Part of a small language model's weights: 6478 steps.
Each number is 500 + 50 x the weight over its row's rms, rounded and kept within 0 to 999. Layers, rows and columns count from 0. Numbers have three digits each. The size before them is the row's rms in percent of the matrix's.

# layer 13 MLP up, 1280x320, rms 0.0921, rows 182-387, columns 32-63
110:500500496438507492545474493381514512473544520414510433478503476530508497496606556524509542503474
031:539496568424501490492501536416489465603495483523455555537444507412475515485581486509441452530438
101:581469424438471503531517532500441423475596512555531473545479424482558579559465549482569477453341
115:482489544500485571561503504477553543497470480554469584505504493499507481430521482519603488589469
050:489482591465451456579420408509376426483490519498487495458548503441494475506470450544544496564411
127:406444424492523513469506542467568480450530422454414450513549433406509564508479456483502495557537
115:521493429498482496413506508609408462612531506493460536442515541488488525442405435493422497428522
088:489478468553418543480477498521468469579530494500479437561579500403516510562457531468429496490508
124:489593523507456521504507545529538497546541527435456454545434536584549592473498479454534543412504
087:483470454515554479487557501425553433498428489505466491474504574485563576517404586547529528447483
086:531490530513499533461506525552391510538454490457488535478577431529530343516436453536505444573482
100:566616438467602496504487545450534515499465486437549461478467514516468438459531548413500533467587
087:553466482480550555499486501481442458432396557574536396471413546368437534514488518406496507516505
128:477503496548493506495524578447521547522458526489575534574587481461582604429406507482540381568507
100:546485604574506500593493446446539461480492506540500444477396502542511431546449557514420485497561
034:492464513529522550548539500409529554426475463548429376525470477434517509372496452466552464481511
119:523508551406420572478498495556531533470497540484558541432512447547466452428486474451513513446634
093:455572527502614525473413500551508555525479466481512489477454487466429578535547471505497476551484
123:452534520530502441495506577540460474509567459557465531466430504491497475414453464519517587506480
099:620531581533572509543476387496529527475407474400488522497501549579577513384541458538632484505566
114:570498445487541549484582489548506423636543478463483514580609497555528471498498539523513533495495
102:425605472537462554415504454479570460532484552485480576425567524519379545372403524452643465425518
055:544516462475479572460509464468460514498488537503550659597508518501384532446538590472468448633547
084:624565471530442472536499465546546535536487569532472543427441563508519584491374511509496573536436
015:511549489448484569456525477481457473451452503499532471414574526511506428482491591529476544515560
076:450565456545553458581533449486516490448526534398517502381517604604550508537534385431514462529428
106:540579609461535517497500476464441502577529625405443537570488539423532535474462483464550423472428
087:433563513595526501541449476520505480603484575394571462443552490579566592542490440595482502494511
110:451486449517492584416420502447550525509581599562489574481444467588579458482481504488536492515389
125:506446492451503504432574583472497474472498357489513581502465451562583513427464551499548416410399
140:621459487501539474467468403509403474545491401466486533458511399535503599550495515540534423522488
007:528480551478474390480523525553587576436398431491518493470554501522509451476464549468429507497504
094:558522466547489576521590463433522621473555527509453481570484518427547576510621492396513535510417
098:459471497450578483535543621433466438523499476496518466561555477519543491471392489480394550431495
117:590428496410444538640522535530490520512470434473496501573458498526459454569467523512548531509440
083:408571442414488556532448580564541482454417448521503489570582490476478508453555530580383494550477
093:459529540486508551568452549478431439457557512404450484492461486559534500520450582510528532450464
114:553557461618467499621479572470556490522533588548547481485559467530388482516450551486476373531394
132:545386470516449381485469459488544459589403529491485525506464465397465594456485500503502554409503
079:525489463493439475522437496542531544475558490535520419549498468456550504460472435521520397391489
146:423432496490501486501556500591359481472488513463523516586500571445516517376419483479560512522459
039:566497475503550572465457467545526559495531465564437504499497464472447561479476516540567512486528
056:449426547411540530458556529504475410410539600523515501504458540441551432565464557476425485504441
118:414597487473363493506505472436422421592486562550539547465530480501484423549483564552482469550438
030:460440502522577539489449519460428478489534483577470416532526435477534504467489524479528517442442
106:460530512479558568522482554534465513552542456458528535621485459468363489522469562476521591563460
121:524445562521506496464485468494431384549449479486542481441533560551536468472472525612438515463525
144:445540465476475485470403599476521546519546531454474512422530439515442519521564470558561396476453
108:534528570486530424437381520544422501549495445486525490501519579447442569611433450459542498558474
102:491553510514458505435504496515565582464353508443426525563509440466511440466555480562497460534507
113:572551480531460524497446518453510457402537488603550497441477498426509529431504552420460431462431
111:495500455595524553397399512546493474544616454437479471537459561541472567442495508467476436509469
030:522562482598519478584462527498553466481509473452534509492496452527473480410425448531412493539579
127:508532463472529447430404561398520479574557596437539471481509436461550532507516527489455591476538
007:567506423584540561415461572529484529538461451472473490505571593414476487509525506471481487626539
111:514623510512459426523448461569529456506604474394432544472605526443470546483571411498510471549521
113:486498583545554456500523499512443482598505460442552440482534411406496537393479466570497564582394
110:462491461552543498446481516496422527573442526451447496431525573529457425425540435457578506602472
124:447448409540471553565481493425451525448528491493469518550507556456535498482498546471503553518472
097:583507521474496396483580497541539528459564466520480557467510543508496472539461489425460516447544
116:591507580495560547540495527482483586440537453483557493506446412529455504449607558533507483553491
122:546498438473500515485423463394475436444509464433558515565527444465519495524469477473520553510491
082:569440493390541421500474580509536416457560532504489469530558472413509505511482529548432484503483
067:494519514559561441443426535486468545558445492503480608437545582563476489519469489526538553446495
132:475450507552478503483454464501525428523463517517513558484520517498547446443522509573462459508485
113:452431510499480504523502451433575483615500483528508508494568500538461529442551456513532459471577
096:442490565491494559499479434498551484556578485544522390536448540597548484460544528461506487444435
107:586572525508411547478472444557377589441501475504536567531607508446408509475528488441560555415527
077:525503517445419456592479584556509580571572424580459492413538477588436526502492420515429548502415
146:483518576458466434527492549460430527456438487477429448453558443550577438426569464512477474535470
119:482533453479504454490559574413553519414541572526509517565547365414428527544501548498505515579449
099:421479614598503462550517467505430495518511485445633502456412547628500509487492521558465544650385
103:559511445489512451521444520534450481447406384442470498473470599493497533545541490541450462415529
066:499449477557534583524427542565528502441540575502488515429471588404448489488549595475462482556433
120:608502460543517540501423581469562470525576603550509543468480505495479538416516507418410495417497
117:511530533494490499542467497403535518486452475485468514513454473561434533515568504550514560542497
109:536569444461547499658558555516487479554550520542456516446502452455503574517471489438504529397427
101:551455478565455504520511506471467497494534518511535475470443457457460591563530488485431509594518
115:458561509511550497536457555548574519516471561546503580457587486448456484490482503585505518514447
093:506460566509457504454459462429465508506469584579448448540566534521470446542488480538517443473522
117:517462560484485505484514453437586509635538525446506519556542484437478532404541536554409553527525
148:444632469528443531519498424460483533571531512424519476425588472487508510508516518494513576424479
113:410553576548559514482420486421537523569461572499534458511449554442543467466442474490574459586503
051:641490562426529490533462535542502490555518473449390528523534573459557436446532556494578524562476
107:460634458566540513483437535573485559504506518440455545466513521396412459537518500562475421609548
121:460428616519586527554472448554542492533556512534549504508563541573577462433485496471499646616550
109:540464519429486504583493503530490427474552565426453507505517509594376380537466557483541434559432
115:480488435465504575425546502493487526537528561499484504471469595522535504507486582490431485424533
032:566566488521500510435505521518530520601460493460466501606512469462412565513495488566521485524508
115:517456455497443456610516363562488559418530456517454525547540452466602531571496514427464448445520
135:522485540532566507462520641479444553641498506524489497443535488480486493508464469538546470462538
009:529520406391539537476544529500490478483549462638501511483518539560526490527494582566421614528459
101:520464478511504516440501500562535545523462509537551390484514507569480580501366567565500528521526
101:482436424464516470523442466582509454483404471527518559521567488546511584506501425546500435434591
128:516457554484535504462507409447494531484566541487543493524548445434575439411491448420451489457498
075:455501446520507554465596531564497514549492472505478520556573505508584457526460483545488449473434
117:433473481516506490505555524460488592541546538466480505402580530500500497524506496552613579501432
099:516549490414444511396522505484560452534434466406527478499540597468460424560488496616546519565650
112:465509439462490506452535532479484451494521518459495397418526541497452475584475474522597522478484
119:522532514469535444547465586496524494489472480454557488528536531531460493423494543494494582511482
115:538491489545474480453539459350490481442396497495501534472502486571486511506536527478563470481562
097:598367564493536520493405462499550535492444494539445453434549555443478476494543558551561545529596
118:481593426559472544503515419434522537534489428482475514415581538447560412594482469438527511544514
119:506457517550524570514476485460487611452511422542409554517552467537492495580510483594533367486525
100:506505499539528550512577418563648484562574506504524456450534580541506560460537486627550501457424
138:528492480499630462480476507487504496446472525450429461460496419520507400478513455413563421533544
099:475593388503538500570489501494485472433465346458469541484476412526634515546522419481537461569494
111:523496534561464518520537506501402497458483426538406529526422447459435541474481424467465507464542
125:515502500576559430503534484560489455540478436515539494497470510475491517430446517528467493494506
102:451476451566529475537425418514624597654510477511576502524464447446495417496466493536570472436373
115:390477470494535474565471507503492438486519490467451499467436497567570496438513493448422513482476
123:537521448455516587511503542549476546517509444491457523472519474534484546507465491470490526492475
124:378520468484526509510432405498395454532490410554521515468458483498521487514504504442614556505466
074:522491469504583503533425559501471559464624458541464543653464491501558609476437389589490482466462
068:516440486555514502471550507517441454494478584536526513426547537508538432389536611572453474536511
107:435521427498477553521503523434460526448389507489479494529516459499546517477553579511504507448457
096:610484456504502459519512470500549459457498385539493488509506523561513563529526529481454594424437
027:418516425560438469546519441473498494495500482598553580424504516406508515476518453465566528519472
091:551494535400480547553510505545534482540474498528512513441498498536518599451592514487355500524431
124:498494477478563494450421522464455507424413433500554554504554557515465562487431416519505524498440
075:540464561405526491524607528390533559459522514491534636506498522485548530462461565540512612482508
107:493508546433510481461525484443583497579602517498519529408522548448598490619498526536507518570382
098:552538539448536588378491493516516580497487540463507434401387570503516532527464562460541510467594
120:470510529548518570463547619567481539532568397463463437426472363504462529430448528550578578431486
113:522571472497497525538495537479449476536499429510467427489442458553550443473501437440439463544542
095:528491437409461454506572445524467495575546536493438502386508475514470501560471514466436498525588
024:439539478478524535502505519487560516588510590484438491507481493472421487462517529572425542540551
125:544527506415495478515537508595533517508550433545439488547508552439537526462462444510527399483534
029:492441518497548488550523482503491433544447481433445491397515499468524542487475568466536612430530
087:542429429404562462455486501568550465580516520447483464544521529638497543438487530482578528440445
113:440508493478593472510535492385476565517460560430580464498506451385492544545539525541463455513574
023:520526487570522489528418474575536539554492452442497423500471576524555469465427508529431539437461
106:422508569526407553530504514499458456546521448529504304556525543541568491501536545603379449430482
087:426437466424535481485495530480511475416579574466556440557514468443496556489560479398477482472388
103:542544420510517492478368469532545438482456576570574494527556465487524477606513505556495480393426
111:509493530518408537427502521484444437553564536498477521542577595525510484568527446510580483571453
090:452498581448523486521459592444467468467536535484483554572500513505458467459529509401519558555399
102:482656490508409469558499524424548522466478458433489607551545530474490574483598426508424626462557
116:457480474436559543534379415531445521555553501542393513435478491450502444566506485479542580479540
072:531459447475442434474524373482482541503528539422545540443368488457558418489532501549581485389498
052:496470550483533512624538508520471444554427459527462539421559471551465548515529418520499442484449
058:524521491452488524539570472405477584391500602434440477400436473453408534419499503534456415491582
096:435440546489567455511501467531414393464596534533559493453425498375521540452564513406486553603548
130:523468460489414505510494631564423476478520486635537467537544521498532556408504465552458539510576
085:468473479499531479535610590414520545514575424484507538472473491517475422458434487545452487467475
086:472508558397554568425417540514594529517480502658531513495531413581508434502473450468506534474469
111:516449585474535524537517438489540514546558537474427444442392416538529522510534506601468486533563
104:569444537446505508510535453526481500512579554499466516550465536353529490461488512511495496485510
114:495486453449484534452481471432562508558570485550482465549574522525538418517577467453543484546469
116:540596430499400426571410494482490377538565485430565505540457502497557531440552534499505396472407
109:535453466470506523483480539537497424481478632488462558492446515465542490512502620498502539488552
115:453485499560555575556389460474478495489468559481485548472503456498448464487510559529510495456527
047:463600492503466463550567473616582501423522585498530504462527528555531475507513483541457517580429
052:536500537495454532518452434463489525577528483505527461582479514509446531548508523578541487379518
069:514551578627497482477456500495403566502501470563450488414476515398574500588523472531453609545505
014:481530500430494489502453558424423507541493527592516533424476500509489496512465421482573484550512
112:440405501506557507529438503510486490507472455476547570526465502435435489434408506530492507550536
078:478467524433503452535489553478473545435594572517440501467587431574481458543567357626481505527480
086:496470431552562572357512531457453540529495464450585462364531482531495526535438497423621540495493
109:556498463515521457458615455548546544547455463412572509461547459568514490508461561465443461423451
051:549526439577532464553589525508488482468464527513492408421548550529535526572444428462518478480497
047:558489503474494496459515462481471516532408506469552471495484456513441573465483499513492470456407
117:627515451529504520495507585535408510548455564570514483502471488452419560542453375435529535440575
101:550553421464476549568502480579546619556502537531522448478582548580507560533450544511496558501507
093:482449639416503461501496484459456507413557491503531482555500481571575536356485596582512527473472
109:500439503513631580506487467506413464510504477530406549524556518431499580557492528530485507572440
061:545509479543518509476560444557546469488527658534460562445457465479486564577568511537510555406512
108:536506508460494490547541533510415526458445432524351445484482439483432523503497492397494528496502
137:497506433404560539497591550493562520587536469437546420395478536433464510504504440486532457429528
087:405480514547475436542529520469503431464523487417504478429490517520533484539428451484544436499573
086:579533439532528588493495474567579443538531437589473543463434597565460506482539551470494545492445
124:559584431522461501435449526511464502406475501462515590466537508543462450561558506550504435444524
062:429458464615430530583425534563562545529550468507517585459533605485530487557539610420548522505555
092:456438468525446604495561518487460499439546543473498562473449489589609503454453507561566474544500
098:461458553510583513504503567527474486440575524497486394529521533454515546522582501433439519550563
104:483450502510464394563533485544516429554519476453501489425603425443561508553476521532469491493505
127:428551460434556537430531430530546495536507395464451452422567467505494497416409489562529491543563
097:418430473479539470482386499548498525505560485472496450479447442424426458442548605542528452483592
087:463489511418426509522454535603445563495398564502460450473492517523468560469500484503514474526429
106:544511546488484524531488548489485427484456376515542446589581575477512518505520577547475505481583
099:541504532429504533481505567483543460471565537519533392532493506454531527436551515498483480493403
120:454479452577545447433429484430531489553595529456587458456567414436562466524520489516379458406536
128:468510473479486445448571504540522485605464503437557493452430505499400490517415402388509606506466
111:553476423373424522531516546458482510473492551505449414403489555519390458446471501478500500480474
132:431566489446424384461478527414459467504436482439508454486534449463527516495508586579394480564471
107:584579499486509491392412485405419502533475406475451425418532454557515491437464498499496472454586
104:449526532492486557528495469470491503533495487557485423400500431462479506581535494469506599518542
103:420472569486485426537478496465515513527490546479506474595540599489532441519445506521543500519500
128:519439569546520465534489481657497620540507476414546528488445479495383506577541551499492516423488
068:461514555547599460536465474391545532431526473528527590571438504456539489522557458530503574434496
070:541490447562431502492553494603545479481409483498531461467524457530492546504504413393609516448529
093:413545407547464462536460502504424508595563589393515500416504547462436515508516481562516484530479
120:622477501538450429500564481485444584495589412538430496517524505452466481467440494534495552463526
107:444478510500576503446506506567454485489552528490592498383427494491397478528519468464438541507508
096:461552504429554499566516539515461485553583526461456507502503513491499490538463494474622487527461
096:513638522501490568463506509408459600473540427461496441485586583471518393514581431591551468492571
067:484566533495517495506521386518436548487580482512476507481487542430457422577454394473483381565523
018:459491443493514500516500624482549584507440476428493496488486451497439418508501503513505589509524
103:482481473536541517634384564547499457462457386484479529472402534514448394464443485500487499430474
083:479480545536492640499572461490555507475470398435528495531511521533563520517428537529570624600507
029:612550465570473573521516554470537522488496526616458517492538542527522533617483507460459486539491
092:375493579437493599517513514489440469528512499540395469524448558502541490438474543505501527527531
013:593512413466545495547505467577591550473507517501557525405415545522543541524537519490487472470571
109:574417529544476396592513532487549506519478468597445489420555459449500451507508459548507510510594
096:567489485532513417489491462526571583526465410453538610511512538422491466476441498510522542551502
107:439524436502451570587407383448516440523498538431435491431521482470505546458537449482493558469446
# layer 13 MLP down (transposed), 1280x320, rms 0.0454, rows 182-386, columns 32-63
108:469438472450563434447490494529583514541470480526566568546565568404526541511509544527507506487579
031:450532483574458514446461478586536513501485509524530466467483477457450463349500556492493547492532
094:534599551516462454507559566472558547549583469453534494541465553445491485512545419542490475445608
108:489580456520507497510404550455558576504467542470571472469515560444542452512508511482565510429546
050:485504489454576542471499452550533492495496421501574483459332516430423475530459547450441530518499
142:492473482503514544509505507498440554449633539520603522454449454532437410417518475572519467460541
110:538481582479550579545547515570509444494617525430474482583553552487484469504474542454483514430537
095:467439493439421478531572460417528489494545523515554525557478615516553523484521485533470438422488
130:591470511484505507407494410569513545459535474442586444451609563523556492546387579529514562464417
085:552429503519554472504498480540533463512493510568504413522487422473486471444449509479612515620493
084:416395569475469482483504575568589489493565506489521506568425505506480507495564524476464557446496
107:468525487466449551437543422472511467495563465497541552446516461482485432560508529532488469420524
092:502569545429583488504518457461404478498385490490600534519530498508501472465600541461419561513482
129:476533419534512498576473453540443522499500584467414504475474558585483452456496566507503509477548
105:512571555551519478432530522540470389589518505496544568491516536495538492529460420478400508493412
039:450500457549490578566522493480449559555488496425501422453468578422398422498552448520532560484542
125:458546537534503555478485452561555426558470520500556504523550473543422431469437503509628398447524
087:542498496559475490555464443517581460467540519495431550407480572465531491429530547488542567503573
115:459581427524425511517441497517483577479430462484398500479605563532466445514536473470452437475552
095:422528482443465524548424473601621494415500547539516468389433491493488483603465502540447547529457
126:524546633493564435441422504475549515472499469542462519436493506453500507468436582474472504452459
098:551475471501548540484502471477531559498446530497517457478425527480476561557562518611494489627520
053:543459506453512409507528472465553467482562468567489412457474503509493508508540424460489476452501
087:440517565450571549499469526484434419440411486504417519475622463462532490583538570437515497446551
015:554487473555471506519487466553424476503547504393607508587430546505649498490507481503442429404473
072:472471576474495585426586602487436493429534440543468496473452569491568554508524588524430540524465
097:488537511597490515474438532496484486571433387555460556534514468434525515495479517455351477517518
093:439572466520578538532450525492466479529465595474523500534569414583542466508541474539494475521523
108:558437447462515535522452584458559546594520611360497489534544508457543528509526404436524532600605
116:379485430473475460506527509527480522482511522395483493502426484560449517536424394449508550446521
145:481511550532539526513508493544540511602494443527481456540446518481481542463540502512668560497525
007:515547416475556471530494514387433608412604465506396547462548476559484598452420469557537466486479
090:509583442416458506370554525484473483518511496486475432498464554477543422429471465469530478436537
099:445450442509511403388489467530483587386504514475524572458478452508537458490618509541522519554513
119:500494547446537566500559529460467567482489456453487479528507552453521519435451491544553520489527
088:515501496621462423545534487569528475393551557469516485489416491459516489602526409418535565558545
096:542562498499527452429471490486552416480499463509530553532478465549437487520601480560517592460488
108:466540529489544471507461557495509563529497467499501547541390459543555506529522489579465610427525
124:455537468552562501443467542416550431471568519508533567601535494505490554562560430527468520509512
077:441425505411500529639533509463505460559490491584447560453511399581493525500528451450620600483461
129:497530469550493528516483500433493500543538525537427481500473519518495490530443508484383462521447
040:498508474383495513501474507489441614566476530510482544583456490451580594513527552526543399517434
053:495464536428578545509465523406527531540436543495479464416514505514497553526458493435505445598528
119:547594480516486526550451454518484525417574605484547490580431516365370403459411404521413512474415
030:535483519541571588499584531484518583549505505586448516529520494441493548534564501559588518477521
104:461440534423431459443546536482581516413555527463443449481483457445451581539455562496523478461600
122:517558565484449483494490516523485603607486488538517548550540452493494574444522465413600499448482
153:463467480638479547564476519405511561557416569458461582454519445450544494428450482429481372510426
131:548462524531462518530398456537462464469437501482476509486518552535495540481581441463443446567543
099:464436454546428468419511527481533431481417497515526467522569518440446435566454542439492454531468
111:459505486518498528493444422485541560427510342578541513451529498514387526482554515465490495503478
120:526500519478494392607470510501476463515422500599507522546508441489404408554424481510399468545513
028:509508483532536484451401514492517470533477585576487526409519569549552532496567559530516378505517
132:496376572492506486488419456547548517513509453538472582413489451525508522434498494486487511543504
007:511510513515545457493543466463527477409429537467497520440559434536621467477536614499509526415543
110:479542486520543504474512547619514570511563527506482494515529502524477599559501487483472480427476
116:531574523536578487557630431487450468550548502506505474531526491549508492461514504502577494399529
105:485534416590486532537553443569545468521501480561431451461418428528556546505550437531545561462552
128:551463534546553482480562524602548524446440465443457533511569605430494488459508408526454453459539
106:515500538532499512477420472480554452487529513535538438496494544507486461473554486522436401492480
117:520556499508551473438514484512587451402510584523537431518519511509520459477513515546400438570428
116:544500524518556503580502510627420456431442480493585488407526494496464545489523514562444488506400
080:419529461456608499493450455489459541536544387487595501517506469450474427587512420492570462556600
064:497509515514577596405507541483581534537593449488570444553487438379500541530495540501535482479419
129:509445536511501537523456585496502467538491504548491494427515493523470482569605457476550524550523
107:471502547501606533518466558574577577389512540561525521510415511508569488495464506492473519523523
097:532475573482475522547566602422506541506493461425500530409492540427481518535514457565535521512471
108:454470431509524534479519483526569516511521485467391435497497532536599455490433556460556552500433
078:404488518544523505563430515477489416543475471507474435525535450603604510440553476460530493532395
141:483437445509554502538565460473522506555414503503464588482429518517481504524559489464463459482545
121:499474459402473613572547434495592423450432545481450427520468529498499501537490506602515508475532
099:568487457410444629506392511481511464501467452517592499523518484429500470584441493442435485471551
100:480469532447517457518472499470500512547499488501531610485477501468602471476473446552504438475555
066:476431554469511510523471528474539494516455513484525482461529432476537468451426551474559505531492
121:517484484418563544479582528548466529581505520481552491514511541467488588551490505491420500439393
117:521377531552559553487527589438500506485556543494569484525473445475533404565441377504509468428534
108:503509532510426488500586462401546520435552525450524532472537525542449501536477493530529546589488
109:489482512416503372371480542582572519428462505441535566417413587481489493494566460596596493528515
121:493471448560499424500489482581500536523544534382474365503438501548463546518491461525484573419498
086:506546490522521471466509459481539477468459509461571475513561519439519583511504537538496551448531
117:547511414526576579505494406532424485478443538538499584510536437496612477484476426611531489513501
140:437521471497510558506448540486504522475550553479560525506507517467484470523525475456466478446528
114:531501539494394588537479429552455585376527493531510520501504467527507543425458500495479479468455
048:387480479544474463490536520448506555398558429501489439598487505466406463430446494542497588469490
110:524452516571555469498462517426516484510535571501463531527561442457459606488482434490464500522461
119:476479581543489604567557458498466480499399528561492533582380440480547517472560495457495540541440
096:477481488462493464423454480483483456480527428488492536510481553562540572462523438397419592365518
120:526526474455443527542489481505524487435452584566499539589502515481503518499514504496582533586473
030:540429462475508593533475474468471462434512544575493518503534483422497454533489396522462423477503
127:497540537530488510503552489454615512557482519512599532592402521518422517493455456499567566483525
133:472521395513423513514416481445558466490566490453489498494509497436541565452555540570465436460481
008:432611517584561418515469443454491528452438522487568652504428556483457500441515563468534518497509
105:526556551464551407542431425478479509461480536438479501543494523424498566528369413462500451562457
106:569470491424524382474459495513474558524595465511590490516487578520419503496497440435581487524421
139:479505548425494383531435470493527474431509544549518567556612446511573541515492517461508432500406
073:605498455435480525492448476493376438523389591512481449520388460470496511553605547504501501550546
113:500485491561520382530500548532505479514431525551472546463423601487472533503534491588495439496523
106:573389466473534470473551397393453489526411546420487454477479455491417542460523483554485559584473
110:467428532542556464538495545510506526528476488543453446551575481491566481522431538393478440463473
120:431437554599403494606466608486487488474575495548497546493519513520470538452507371507478390506493
113:522539536499496476553476540560539558500566535461543533487478621458525479504458457534396535436446
095:543462589536470483532377507409602520538540512444447558553506526596506442424506506457353448502498
109:482527622466545609433498542483469521465508498457585502508393554460414525498474544415471539525482
113:476535426506538461540559434577538545484488480536553478546460519500468580433488443446420469579602
102:578416461539492519466472413590502498513499412513456525507553481541514554597597551485510441454536
133:543469591498513471510545456499553489508513491404515404475488486526407523464454438343475531583519
109:607521543436453529424483479475494568560481458606534492548475570500464501513480521462587419445471
113:562481459571475489499575590483449440545509610542380501592490516466366504533496458426511469535517
128:406513456511595550480535467573452503446491593473487488462531513457416471495455473544407457548511
104:481561598505388460494466511547533505536489536572542522481527488430535444423514445537473494409553
116:473534513487508555475428482459447466531489571435525514451444519563574492493593429418551498429429
118:548347541528537476426552516548445570430529498518518515499482409416540479508512523582453438448521
126:505520448476479510551467538486553558461429506495499493490417488445431443481427387585456517436441
077:498487558439492417496496466479500442512476553505543497430478481518416495531511533469449481540532
068:505586500412523442457479523441467589445506458490630551448478490494459494453560443448490494500529
104:459407507505557515471468444516592602522505569561633487543537566441491441483493465570492514459502
092:528397544473345500577381477462494625519449414553496487488466519551517547456498447469617435533525
026:510508476563460538524575512415543497502546442557458469567559415506556411491531559463548505478447
088:563433506463445519505545499494468561453504477453527505512489513489574503412408561487544513532563
125:452562488521395540552462536516492446495504581503489556517495485497559367503525525544449577536517
072:602534478555547534442506527510537526553459453533488546482466504575573569531516599534453541513523
105:459529521576519518489452466461507550492563466594571529559402430522455466453568440468471400463492
099:537565494501482478473479500494487481490557514561573512519462547489459490492533529480536498502465
114:466527430471498439515480505484437579487483464439572553542469575495445548494458447476420523562506
116:515509529484441556501477529521465444589362517478429569533437570492471448476498427484647535496467
093:458534588440472504474528533464388478506524507550451545541493489529514487433464535494448402484565
025:567524491472489548482474444453511477537546524478520569499418509403588512401527566548511427436574
133:412518490557545551437497529476380502453486525508579512392532433554464463535400604469470500419436
031:521497547514520427481436632555431470557485551502565507393444525401569559443530537523477489505501
098:612564513512541483439488490549505445510505482509502540546463556533609432487453481452461474497453
112:540522493482478478438489511488414418460554540465582472412432520533490502462509469591465460388381
023:562505470436513522538501516538516495393485499482510631414469507432560552506518561433560476517529
102:449505406428547523457547460555527534547418522587450574491565475491449495562540582474533530536530
088:539516440518560556499487521543475458511482459530572592522536490573494485462450476545514502557571
103:513487567405545515442485495495577561423513541488529549489494531454488512558474499545403491505461
113:391515596418489475478501509578494423456355494489465456478469499527582486441449515491493446540498
086:538486501427501549502498435545580444544545413440570470491510497522538519475521543529547487446605
099:471482551528581478533561557452457370469429507548448498433545484476475499571560448515508519516574
118:514545451541400463546562462496493489483496540440512523551547437545444529550399522519581481557490
069:483554491473459510524482466503625547516550566573470539538492434553511543413463464619505544503539
049:604506481509480507410457388485475509531538562527545458544386525326612528427531556522423457502462
056:525522522459436456568527488513443388463523406469543485553480534555611505513554495545587587479538
094:585444502409514549504492499639563432489490589495545452604450547436538595523411519482498487518469
120:516488450488507496444503466524598482548508465479460423499529515520578459450602490505477352522487
089:481475403399460498512411497530500430522497567559453450513461387557526510503509439464569465492539
086:460503454482533413554519434567549493532467529485478483481487476533536642473566493433475449528513
104:508427450589412520541400431589497510532484497429497469514530512458582501488505518447583476401438
113:510461505560492581499476514541407407568491489524480489440522594469583446473577553430377481521574
116:502524519467457380593494580577526499401482457403477530505425508500495479487484551528468510576524
113:447512516532491564530462497476535539565517539480483604567514513515516573573497420492495446518547
108:507551530553468414615580423491572484481419494510500452343493471534590565488481445554521522592395
115:368597540442580565540514450531527492551494486524507451507524524509449488528498508427541507497517
043:546478496460532520485525549498473603392464469423432515592462442448481502582495553545594628469518
054:492443543479502406523503425510482539551473534569484540480546424511528537567504380548475465523512
070:452510492508532507420499484484559440447455552558506612459472395615481509481501484546543557518526
016:574441587514482499516489500453516555445499509441569456426545551555505556489436525531555506518530
108:489641483561505497519558540426598478586543464505546449436500549477582418507500537502551641427448
075:433525429530504445508520457437461544497448400555453553560467471392542453496412581481485539525496
087:436546568462493537398509486520587474532536413504492521594462459429452503605491462441444538510567
109:491551489423492464432487551376580621543498513543524467530539463567448428473556512402496500430432
052:432407499513537569509515499472385451445528479455497458565518462463501447440512567512473548574536
052:435449526505395516426486491483636446438446480506508527476568469452520558380537486454504497546560
117:453484518535471445552518504416575501514542569548514455501548453485495520598569548496543607466507
112:472462476411511480501484549470484493525472498552464560528486540462595451490523521589401509437472
089:519507557485564548442508528524469547475490387459434664415400492521557506492490544492440574553540
110:505431483554551392509519466487476582521472569592445502545541591520475514597407406495462533435524
060:484485473540561520458435540564574522522475478477503528517493467512452501478456512496451483513437
109:545527529531572450543479454438539552585465511468517463496557501515606468498595431495555527493444
132:505529526489498515439577537502488570506470474502585481462505652500456489414498463528550509445440
082:581490453517556438566514500434523600490422514498437539535487553520540487461474526534485488451431
086:511584561507502610501538476516454512499507476391500393490465529528568492537504505541454465488447
126:526518528532459500497516551483506540573468472483436491533581518399544482435531385547535461451510
060:465511445428544529489546452587520492602530511426517468537505638536489575545512419468462556472487
099:562515385501481530513459495475415564462582422517542524374573519527506525568438531512552470567501
094:499453450448458501580468531536455481529470567473523538407475554511568480494581399527442441493519
097:426422491526491565551525555369510523485538487584422500586415489598501534558473458517492540459516
138:540499559515472528464445463493544487557500454558560567567562497458484538539622481577469456499364
103:564516482490502466460495503515411484450492445512440537550479533523538473438498534521495472468527
090:445488569463503507511558456486515486518519551630480479513459629462468491489476488390564513474524
108:525506536513463497514472537467454550619537555508467572450502519478616521572540559501486468484420
096:549514483482465548409473505522425433491561525499505575480510513506537512529561577512484488515498
125:463555458480584468559608474485480476468405474578556566491480436439370483400525505541519458537606
137:523479511471411541500407463527555410505499426498436464426499530483461573534561504536473565527486
105:527458548439493514442540576490617555475452546514531489427640478444471442523523538545414488507497
123:495472516526530565570428504551459446519533529492455458547514483497475540444402505476523548543386
112:438508485541479448423493591495436495525536524478410447596497489531525539445465476586485558554509
107:562430514513445497480535503600538515562552488503423473490488482513493596449414522477457462432523
105:587447514613480541426436572540487523508574610464568421514473419552473454449496457491487540475517
123:538508503530482478483535510434591569474500542386490543460484487435581442540463589424475527430457
066:479548561527389488459504406562440511507546506454524510513582486517518507483442478559464454486471
072:469585471444454442519454514442509430564489533403520427545573503533465499543441504484447452491446
093:589560507536489474524501536564503621543534548411539569647511411568460471477457514434464425485428
123:573528474534507449427402469396494590507506559494547526416509490588500538458481400587571486442455
103:506471503477500422560437530451527459438505528456548540522520488509403459494525483466586494566590
094:552492517449379509518435493468538543414536465529518523473450550519526442460469442418520432488576
104:512536469537454551462595534474560417454489482476529424538600437561507496471522450451498476523567
072:463602541522530535449574477586496559434480487571514486459470607483575501504530502527454529484580
019:423433557555473361473563578529561399544518358402481544555492503585535466364391480451521488422448
100:498577567524436464515489512508468552511507554539484485507522408597574496443592465401556458551534
078:453413447491504463559530489503609462533504534583504562471532494512541501492463392458440476528557
028:475520532452471563496525528475411544446620466471475499576618592445494470497487494494440457515409
096:555521503497559453537558454519503448506450556500481483573418555569412499451497567323500425521460
013:401544559446498419521575499520447473515587440425466547576467505474421468484428535407537534473485
112:474471543559459512506483530499558480554443493582530513576415429495497520496441528503451497518479
093:535452513562489507526542487521606454443466554527491518495624484467513488464516480567596495501501